config.toml
activation = "tanh_gelu"
norm = "layernorm"
qk_norm = false
init_std_up = 0.0735
beta1 = 0.9
warmup_steps = 200
final_lr_fraction = 0.0
batch_tokens = 32768
doc_mask = false
Each number is 128 + 24 x the weight over its row's rms, rounded and kept within 0 to 255. Layers, rows and columns count from 0. Numbers have three digits each. The size before them is the row's rms in percent of the matrix's.

# layer 3 MLP down, 96x384, rms 0.139, rows 0-95, columns 0-95
096:156145131109130121152116151100115128184116092114114110095094135187121107129134175122092120152103101131118116137111091124129105149144130133100099131140161120137172141117088113120126165148123103135143132121131152139122110180105045134119141122088114096081108122139135178097117125108138110194
092:133122130135135081142118147062152149101134137109077107141132148122119185078084117142147137129108135129143122117163139128107131115105129121141149125152121107132149141134171138142112119149108163139055105148132133131135139118132141162100084134128123133114111120116113122154125155092135142145
112:103124114153076155111110118152083137084150145132180122127117155135150127114158125138155121115135140137119120116115093134162150108102114179118132089183125167154133110116136105124140124060159166153090124111101128171133118105138178157125139111114105136120155111092144149090064122120091134108
104:132120060146145133096128107143199138112114160109142109085169107140110178140156149129147133149087165127108107123115146132131164117129127178142142098121184130132163168129137128102177196098126076129122113155125105131149105137121179146137094133152116113116145145134130060109113116114134090120
101:131128110125116148122148123136160097140120113158144124126148161155131122088114142126136120134107157133134164131128137092157138129156155105157128114115126166145183104118115114137122154149178185105154121167147117113124109089113148114131110113146149118103135117131114141112174159136121165133
098:103137158133172117079140136100131109129131126123137153149083143089124150167108093100155128131100106111110125100125105134146135162150129089144135135140115163123177117130170120124110157126112119117072138120088149188130136103167129137122112110123137140126108115130127141139093133173127158121
103:127084122143168113130096109146146138149154131138092144141180135132088115142118129152183118136145106139152129128133124089092157097142155112132103124130131131112093104135178135144144142203153086120135076156116133137135085135110111149138125152119097145150129155129136082123174134137111110139
103:105095110098132124173136098149156131131135135077134119094141131098132120089141099133143127118104097118092129142133156105185089099187147089121127116123081120107158133123127124107126150071113089112084173145158117136144101149135205127122160095132133140139166142095109116099128143111148107139
095:152154143162162118126120135132095136142121091127193143141096149078131102121094132112149153124121127117119137134115131103106127082108120172137111140066129148104124119096150148119155131157119121116105140101132120121126151140153117163135133102134204134145127148132108143147099083087112123104
103:136124098144101124084111116137137145159118166114120170111142147091131116176116086103162118128098169126128128116135110091134206149127146164118125122162111105116143163109127164141130149132118163142098072087158127120125098106133139132110134124128105123131139145086148074108136105130140147105
106:125118117103148138104102128204166114129126139161119123159134103146159178171085158078092100126086108104111136115132161107106115122144119174103136128114149139098113152115130139104197116139101145117149092122111151140115089126121098131136131108127145146146135175090122117123143109155099107089
088:133152138127132131093108128154093114125129191155137152150139134136111103085147111119161146123119068119093117146135155142153149116055147159108140121126111128118157142128099134134122090164140130109093123159101089087137100105129155113109108140137182100150134098102119175148149157164151141110
094:119122154135061113113135107092114141109175144145110105145125184130132134127149140106153123119142148116095120136113110117126131141138121141116130121109144137136144121103136114120103129162120170118122157134133129094113135141129100147137110142149103123112121127129153125116145079202201085134
098:164108160127128151113120159106166138085113135134135117126104108116138118133108166120120154128138112138103146135132160092130050147104101158124137133114138136084128177133147098109110102169124113136181113110097115120143097098098158111151113119094147114102104141076117137168103148071140144152
102:106112138113163127157111132153161127118121103111154105114131140118114113078120131118145152088151144124086097124117123154169173127114124079144141145098130106115095153121113129148068128125156170120111134175108097165121123135164209149151112160141160111066147116172112102123119103178106115099
096:144127123128151119143152132140135132168143106118128123110115148137139134137118133142134158139082152135098123145144131125127145111146130107122121126096127099112123120135157121152079115069153142137114119170119150106135140120167095071115161104104111138156112115127100115120140140132137128108
108:098121156126084166110115127138111110123140124133133133161153078116147075116067140161107102111191117123082146152129102153099126145140134150143114130148124125143117130143129114145145155164131115149093159104115182130128098117143122121118125155137124141121129111153143146119089135111152139119
093:108137142122115152112149156128092109133115167138159146124083189120086135078182082122106121135133143128095100121147104075164132111125114118105116124127127162112135179110093123126153121124139140133148142121111122139111113148136051129158111142118133152154144139119148162126127161172144131098
104:141158090133171090102128142181165113124116113100180112119127047116136150134137096145109114127128174134155128136140145040086115124084103182124123139172134133137076078134063147138136124073165137120143104133137126136157117151142112143121137107166132157138115126087150131090127101062157137144
099:104124145116120128140137121097088119153095148116114143163133133126146084134165158103134138166134131133124129113112104135104104138116129126084144139129124108137132083127138136111121132167123131114134155104137119119159088118127072123117138112102169093156111136132117171150100136141136162120
099:133135139117122161121147137098144137152124094189128121102118117134134130097113167139179130123093136121126116134131140132184118086126138134140115135159140143138119119142128155122119126068153123142159109151097137118103145140132153080107114141106065111147131117132136154109108129114117150125
114:099139108152125121157126144178151122139139118084146127196138147124108129138130100152174115119057099114091143120104111110108133109117102097128117153090131145141137136124176124149159137172119119130179092111099127097109146118107123110125152129135172122143129146162123143166113091132130132129
095:164121084126093108149132130093099118160116131140097132113119100139128118140121065093171150127157153134117130134148124113138135106109096138115125112144110130117140180129099137117168135129132092132080196161109065130138101094123157076125113157169108126165102072111130140096131154121146154073
096:135129133103144141123136154132101125131123109130119122149156080100133122117078115101161135169145139113128149117148135118103091146106138058150112159107133138105131191129138138116086139176139131097147114156128134127109143081174174146138087132181103152112100151153127157135162099106132137100
096:107161147132146179101132117113128107136141105120156128134129121151153110083143102088157139096098146102144121139128118131099048124177117089113152140103136115167133094124107155083123103097133106138091104213110123114116165145108090115147117105174095114141116142099155127109153136165129162099
106:133122140131149140118118135107117102132110134150098139202103154096142170158115089125164144144140126132128117115138155113086093153113113151146158142117135104189126102135126141130150128085106114109138126131145098120115188137143112113112146129137151126124135159195145129129103150107122132095
101:119096144134137127140120111094121122089124093158122125095125127126125132139146192133149123140139139119115151131115138152118121098109131085151157135110123189097136161140141100133104127165123155110118107130124171134126067167104127117137141113119157121148113186155130127113165125149088158163
095:121148165109155113122146119141098117126092133101112121120140133108138139115131131079175138108136177119105092145126123155132076093144129110158151117139132062122095157130139142120120153122132112133136116132156138159109182121151171118128077137151122125141126126122096119127144134110109148140
103:150099136127088092145145108117146115109114156095131107126137105094108148154163152091122136143099129130118121110119143168136153132097115154120123141185139080091152108101135118100139124127140160116117141114148201150109154208181141112115098135103097104087111144062144177121116136133151118133
104:153091076113136111122128133124176137190114118160194088115180133133152155147158070144095124126101119142149113125115140123195107132143136104120132147142145124152118108128140145137126121107149115133115128136134132140130122152139090141107130133111152127121140151177132144090111158106155147111
102:131103157157136111173145105114126100117149130111151153091164158098158141106113203108211132115086091113142109130133135106094099102128148165105110130098129098105081157124103109129099122106101144118095103112128124137145139106145123150126145116123137171121152101084153113124131125149101133129
096:127161129120149114119134109208078112071127108166094087075121147121140101121103149092111120102128153120141114112169126198129151098143140170146112142068126147114101111136145115135158118190149166125182102103181159132106140116121137158115124103158178139087118153180112112145167137148126117131
102:118148146132131109149137136141092106074128098147130172146100140139109138134093149124103111138117129126132113110123143125147110127165148157106129137111143118135133119139175102128115101144096117131115124072154123152118139111125101150129100155157105114135173102101109111142157128134151152142
105:123128122144144113156117120140090092078136182149099139194111158116117123106148075114139136128130109130118122136130119166142112121158141117157118105114129118130146171125132131142145151152119143141167121064137134112095110092149093122098131148135124157111107139146122112174156151106111146101
094:145141120119077161150137123103136145155147173191129142174110154096169084068080124129124150119081109108117124117135110125132115150087143137133149154129144104135134118127126128141115156118137164139088177077110087102103111102102107134131096149117128137121113180183151112124129170113132151102
105:122140165126131137147147105156158111074103117101112141140111169155116142135134143141078118136136130112133127110125114107179156112173138125113113127111109162130146127116089117148159088160107116124072191120160171106080113113121153146162092114160169112067126101158152127122113095147162157119
100:153174128140109107099131124087107141132129181073140140115128125107124155124102096110180113119123139114131136126134080147129156123152106162127132132174138148092109107131151125125172126052095157129152120141143167112103126085108131117148105135143109126154139145111125090145123134144142118153
100:116105174112113151143120140107159156163133129108135102116175135137118131114111174128154118115113136117133150121144109143053177141160118148111119107193105144137150112121083127119187166228111173098091137155128115116095127131146073107132094121112140119144114132114133117097134134116133089152
102:128093150099116106129120124090155162105114093097124143182088153114126143112116129117143112099160137126127142131109142159125141131137142130101124130100097107127157098131128101112170078177128191125065150124140156074114094128132081152149143149114165169125106104129159122163081118160144142111
094:156191101116130154162138112123109130117095119101168117131127099136107136122100118117120142149063106130105142109128152124149096148066119106144142127132124114134158177118103119145124133130173129135081135149151076103099181140128136164137121134146121168129137100143149081119126105065105133133
096:148148107120124097154146132120120129137104139147146142165142125094132162182136151099146146134158134118157148069116092121137150097115140121102156147124122137146163155117078123124126070094124084125107111134151146118114141095128129134136123154159137100103087150135124130130087138091149103143
101:118109103112174137117086119096150139110138100109136107127121111127151162178139135174077101143112141153108131144134151135122113150103115105138110122107128127155077121124155131137094140088117065138115161150113128130145117108120178097161207128144139115139122118172125149121078144054109134160
094:120130117113114115180123100130120136175136046115103112125049135085126151117169132116121145107145097146105122158138107093147166132138138150142154128149139144154131178138121139121163146137121102136128162147118125124138054150083097125118157145120123107130102181114077113159145156116111145135
091:103153116121126156163141154152101134112109105118116140178138129120149147130128178147117100116111126125132137122120143153130127104096110117128103130145149131146093153132085160099157102077125124126106134064112151148123133143131073156109128139149113111169127093087106140112137130137105127153
113:128102159133139085119133130117090126147157149139063083144135143181088127147129092108157126131131110159140140147149145117138136142092104121097124134115141112127097116148136127120108122097159139147086123130102088124143132172093105165146151147099107116095131109129106113135097120115095135123
096:129129144081119138154124115086113141149142142148104125080161092145100129121093134141097123139172131135119104131111106100138110154112092118132107145147132158122103104129129112100125171150161089130181155153104149112122143140153118112109149111094101106097111098099142154130105110172166137104
097:162159134166144138126117147122138116151141119129117129110128220146159124104131118126139129150084097138129159138155128120106097133112113193139126135120102147077099138137127143133132163102113107129132130134112111133137132126115166119138092143124105081113136141119109147125109129119111110124
108:128173055121109142105132135164127109126134132124128150135160150169143144137139094149069125102107153129134147130132143120094099137149141147138140121166173123143146053134102138126191154116117116111136133094161103142102153082124075138118102133128157151138113098099155162155103120117140139141
097:126126146136120141134114155109168132133106109107123097119131139169133120118172100143095128144160131133116132149141151104116140130092112099123124139115134120136118140145154141143094127117084098124128107120183127112135164135123122141100130099119134091138139118181108163117150078107119098104
100:118087121136155106113113127155088105180143120101148121103103116169153120166133105111138126104148142119127115121097163076144139149155127137129118149117102151143101079106168144136118147147106157130130164148135088148104101139132117118124144114152141164111113139194137123107144099129119151142
102:133131157133179117147136140126138130159125159107128112035121113079130114093185113149126165119170156119127129133133098139118151124132115126112146140132155081126106133124157136122094162115115089120129126112152141147108111198151126120110179134130131127120134130097116111094138143146106099151
096:129097142141107143169147119148137137137157140100121123167101136160126142103106161115150112120112143116079105126132087109105165153139117159145102139135094145152167118125148125134137109127126136134100091134127141105127148115106179142120124131145125133151115146109157089120115159156118124157
098:150092134149091154119112129097150128122122162127137122100097144111139112110132149169181130116182136151120138112144111116129073127129143147154127115121091139141125140134149113127060112094152121138144163121145155113134190127127109151144123119107120156147153142119112082152149147118101076170
096:164149127113135121126134107115116139145162153097094156169159082111102110152127137145115162135086138109171126122115139086111120186146110104081103129171080124142168129101167088084129105124093129097158117133135086113123132090072129137129131118152106145132125134080115086152142111148166121174
106:130144143114143127083145158149117144116158129130131153117098141167134105143122116114124113120156121131147142120102062166159121167160130078136133135115143165091146097133182124135100111151133156132153099161132174126127164107119166183128113154106079151137129154070142123156128132125104135122
101:147147117117124134134146127088086123141128151160143159186117146137130090129110176137150119134141134141129156116122138150122149093081108174097142097102107139174135125151136138104153102160111115128120143095098132146146121140108142127125132135119157129140138111122086104159103145181125107126
099:126076156139150099111141113186122134086158124153141141135139108142165150144066127124162143137112165126147099137152151112121118107091117151117124117146117082161158143145091112132112077107111144125109115127106080151136092147137128145157084117130120179149137133137144101169177125102095146113
111:098098101126130122128122096085137112139133158099094122109102113127140120120157120098144145156123149122147131137105130115132164089129123189148116112128128070120155088123124124121073142144104120106095122109109139132138128120108159122119120125102151126105140125146098136096170123159140110115
100:160125095150099167176115159163101114120119114142099138137160134163138154149146149133100129131111106146155133154114138115099117130152163133132123122130131166148159117120104130137117183150134126134173193172137094124125137134139078079138111106151097123124129149141145107140150112133129151123
101:136128149121155136101132118154132143158131155192124126143159092107122087116116116132095130151159109133150137132153077169166083137132138122162129119154129175111099108118146126146137070152107069123175129130166107125129115121153141122128088132120077148101139112167123141107112119145157133117
107:099087139114125100074128144056116146130145150154131114034110093106143157090136074122100098142172149101145098119150153124134133117140157091142143125125112095119079139115114119119109131033136116128105161120120094138129130187128135127097121112080094107147139104105094109103115132078123133128
098:122151113130108102093144135169111097127118131106162119124103113178131088097082157137058122098123109134119116141122082084119135138113127152149123116121129109140099157132098121149104102086174139124127147154096099147142124128106055138142111117129095118132133083171097144158139097135112110148
105:120164119141102130132125144104123116139117134114135145165169160147123098121112117148095117157212116138140153141127129130141149150154135072115099145114125201126159121122086140161132134124073194151132131179148089120132166140141133124108146126110131134147125110153145185130105112146099128088
102:139142157139183116110124137115133122122085156098085146151131136120167121103136154151150150124119096128155137122123105144130102160104154114131116155057105116123132195138144138121095143204152124126101150128144153134157131093134081123140164144151164099149120112133120154143138152084144100139
103:124156123129115141082112142108122153120107150107114119161147121099167144139151162162154116123142103138135136117147121172113129084122122097117120139158101102146148145143136117128130076100107137135139149158095137172133144158115163147135161117142148168129149152130111107107109132109137088125
108:139141144124127113159130125103151152097103099181119126117170119086092169139130163174103125125095183150174134129124147129186107125127141115093129109115110139140127134122102112130084109137148097135117079139111156152132154177120097132133125132115113096104102105140168138095127130087103166105
100:125115136116126107098135151145098124117112139140125142095153123099126189159106178112054129111118110121128154114149140097136127200127153046124135156145161157088102117116139125106138087133118121112152161115148143141104109151135107147134159108154139132083150150082104092115119156132125111170
088:112128120144151152162097151156104147112111092112137127152162143151124137097172087109180119105170138134117136130126155151099128087163158107127107129118124121113124081162120136116122118156124143136129138132141174159123142075094143107138102142121155122109141120117157176157124158141132135065
094:131120107118165117131140112105171111119134115132138109126122107130105130173118118097167156106109135123136135148117148124130107146096102110127150143100153116135112128134107126116124153171136140123156141149134134097115158157141125112154151143160087133124105126092146145129162116186157148128
102:134124138118098108158128137047133151124148123091117145176147095129128119111107077167133099108134122136163141131124125156078049137096114169141126122095123086140147137121134130138190121075105096142167153110135143107130118091111095127130143149130129121127126133148099115155135148142105131156
091:111157106105126149087112128142122135105116157189128159169114111150156081140064137143056116123111135130191158123112157200156120131149108201098131121170117113130136116115069128121142153142087151126091095123084138119160118071117117136144136161139139128128131138093131119132121108130118115129
090:100117142111140156115119100146146105140127110120119117134081104167129095075127133128162147146144093136148104127138107127120119106122168181139110123090124130144107155126114120141185139074141139124128150101153143150151140040103143135105129128128157152118111143165121153137152162107120108130
090:162128160125111117146146126119101126177131136104073133129118156115121097158122146104131131131160109152123114141119125146146181095115153084127130154128146088112128098147147139130109109183115169136131110089102123109162139141105101157126137135126158092136134121153120150085068109162114058126
093:136077086074165111136141129121147129127099136133138116138173077133101160118125097109112137135141113108142113085142154097096138139098141156165123130106136153155166104118078121112123176180134130108122126161133113154134085133127117116125127105111116088160103160102123141139175134125146141133
094:113112149128107156151140123108190101072133118144134112097128130105136142146115125169088148084159147152123131139123186113114139104169112089141129103176112151123091158130098127149152116132098067141171083074163121135173146172178135133111131138154127119125115151073150125128119131178127126129
104:136109106157202145109117145145136129103106093110103106112110124142111121115151148147142128114120098158148131143141148153117145137126128125132137110130129117101140135129142104155094107134143140136160117091118165130158106082129123103094129129165108141110138127140134166122134091128171135171
096:109152131136127115162134133149154160137080071103111118141131147118111156126173118153133125131142087110070127110136060117151147112139139130156139141139133190124135133139090124141146188148119087125190091161144173095125138147108140099156138108138152112125120133127129095168111088146104114168
115:162166116130074126148126109163107126080129136101133145183100097119141108152145108151105124143082122125123117149143124156153156095133133147113147113110112098142137076138117112123109112091149177115118137153123148109141128097134196111116137130135112129157138133119082138127106089136169118146
097:137107158118086177128142121164136141111132088131147113126152126123096106128100144136121149125125151136096095156118118127141114142075148099168133112179112163109144169114162109116127131087140102152150139174119114123133108143119129127127107126108069124103158108084160137149113105151149167126
094:128075107143120158123106127157132111172128106197118126141115126177106171154137128136142112125153120136138140120101183133116136115123104128125139117088121110135148091123153134163119142102132126141112119116134122135124118099122222148120176100107117138152137119192133099176131138105130111166
097:081139129133175117131123143135108127136129077095084148097127109145114126134158107135077141130115134112113104108121103152108089132138131147154127114139152168134140122132142140127175125055138120114160193125124112117105137129079161118082160127096128132132130115100125147130134121092161136109
100:145158134146106156138149109173142145125153083143125119131146127104102155130129119120123126137117133144130127135145135094157132126128120126093110117106156095125143111123120120131110135155132152148079097146139163158151157155112150146154154131087113159094107131107171128114127165160120148116
102:147143126116120123175146142107120136116132150169080113114128173115169093124154097147100123135140112134120135147140121089110137166143130123147169119130150084158146131159180151134128121148166077148126100128130128120138125121151124131100094112121164134168133133174114160122129117096144161138
097:121122080146108146120111127145106099122114082168154137102117117146136116108136159134119088108145108111133168125124102119089133143115119124093141127146135163118111119143137134133135121145112098120132096101154093118140131129149154109157117126147131121125131149152109138155111121149109104107
098:137143152127101110127112133094093143139101118179150112120167073111107077128139148104120132120131125128104119124114131227136113179136131079074136112174150145119132130128136120103102094156145190121145169104152133178149112139122207113097155128158105097080094157094140156138114127133150113145
096:118123098160103115104136137132143154131128146107165134098160113171097139127163134121096126149158166163160143146119104144134141168130119100132117126146088124126122114113108133125104077092160148159184176110089142122150130148113079124132151146093135134129130116052155141094183116116127142155
098:118109109129147141102099120130137156203159148128131125108125149145149119148127121124152103147104142142140114126134110140077147152188141066122107122166140117115100105120135181147102150155120108121191131187133125107164109139151059078161115127118137098106136112172101109142142124168084115101
101:121132140122101146115116123104130144076138159156153110100122103173105161129134095123089112120111131132160140117104153189149147148141157131145114127092138161128148097122112118140124169203113091136134153136123098111134159105161140130160156124126104122167139128155139130129183157118142117114
116:115082139126186138144115139122159131148117175193140120119087126144114154157158118120088098131106115130108115137120186124114148122175091203102121132140123090117052130129112141103125139121106175119170132044130110126139150165131137104126156120131149161158124101098123120108163132132120099118
094:101125131147088113090125130106119133095140109117107128113140140112108130145113082108119150125184106151133116145149141143124090124136136107128138128156106148125122127159130126119117119137108111151061124163108147099160144118119137104107145117085132117124163177132101121069136139143145110108
096:154148165148107133109129140120166129130130116077141149161129129080167097105145159151120118133203148132132124134093120175192140121130097167124120124140127102134121147124141114126148129133151100133178092107137121142127151144100083138128140130104151119141118072137129117167119083086093113106
101:110133132111135101144161117189070136091151120101113155088077094140124133162129135140044127145135156115126139131110165132129124159116176051193133119131123135117110128144144135141106115111127139130135099124112115106123148137119140145132117134122114147128143094143131119104114120146123117147
112:125140113127117131146152100132156120137138137121131133077153134123130092147152137110122122158169150121156153121130134153134157123144122116123121108138140092122114164117066126106112084106118118116128092136131149149099146154138153130117113128092112184130138111164153113137154142127120106175
108:098166107136130127119135145131131107130154105124170126081119118128115120100127137099146132100110124122136097133123102116079140154122113107127116150102138117126115142137142140158163148042131113149113133150127110138123117104131164094127096101088168111150133112141148121123118136055112159095
094:158122158146165120101123114158133138155203140124141169096121157123090121175145144164122161157119084109147134117137138127124139114108116134137144129090134118124091100147170131127121124146187165125102071060136100134126142130119110149143124168113100114156124124157123132147123162138124158143
092:134127121117091136144127111080121144140128165135160104123078134111113090165131138177131125145161084109161135120114136107129147079136128132130144131094139101145118161125163111135138151114120108093183117119121070105094105156173137143131137138173140127135158124180154104130123128138114104125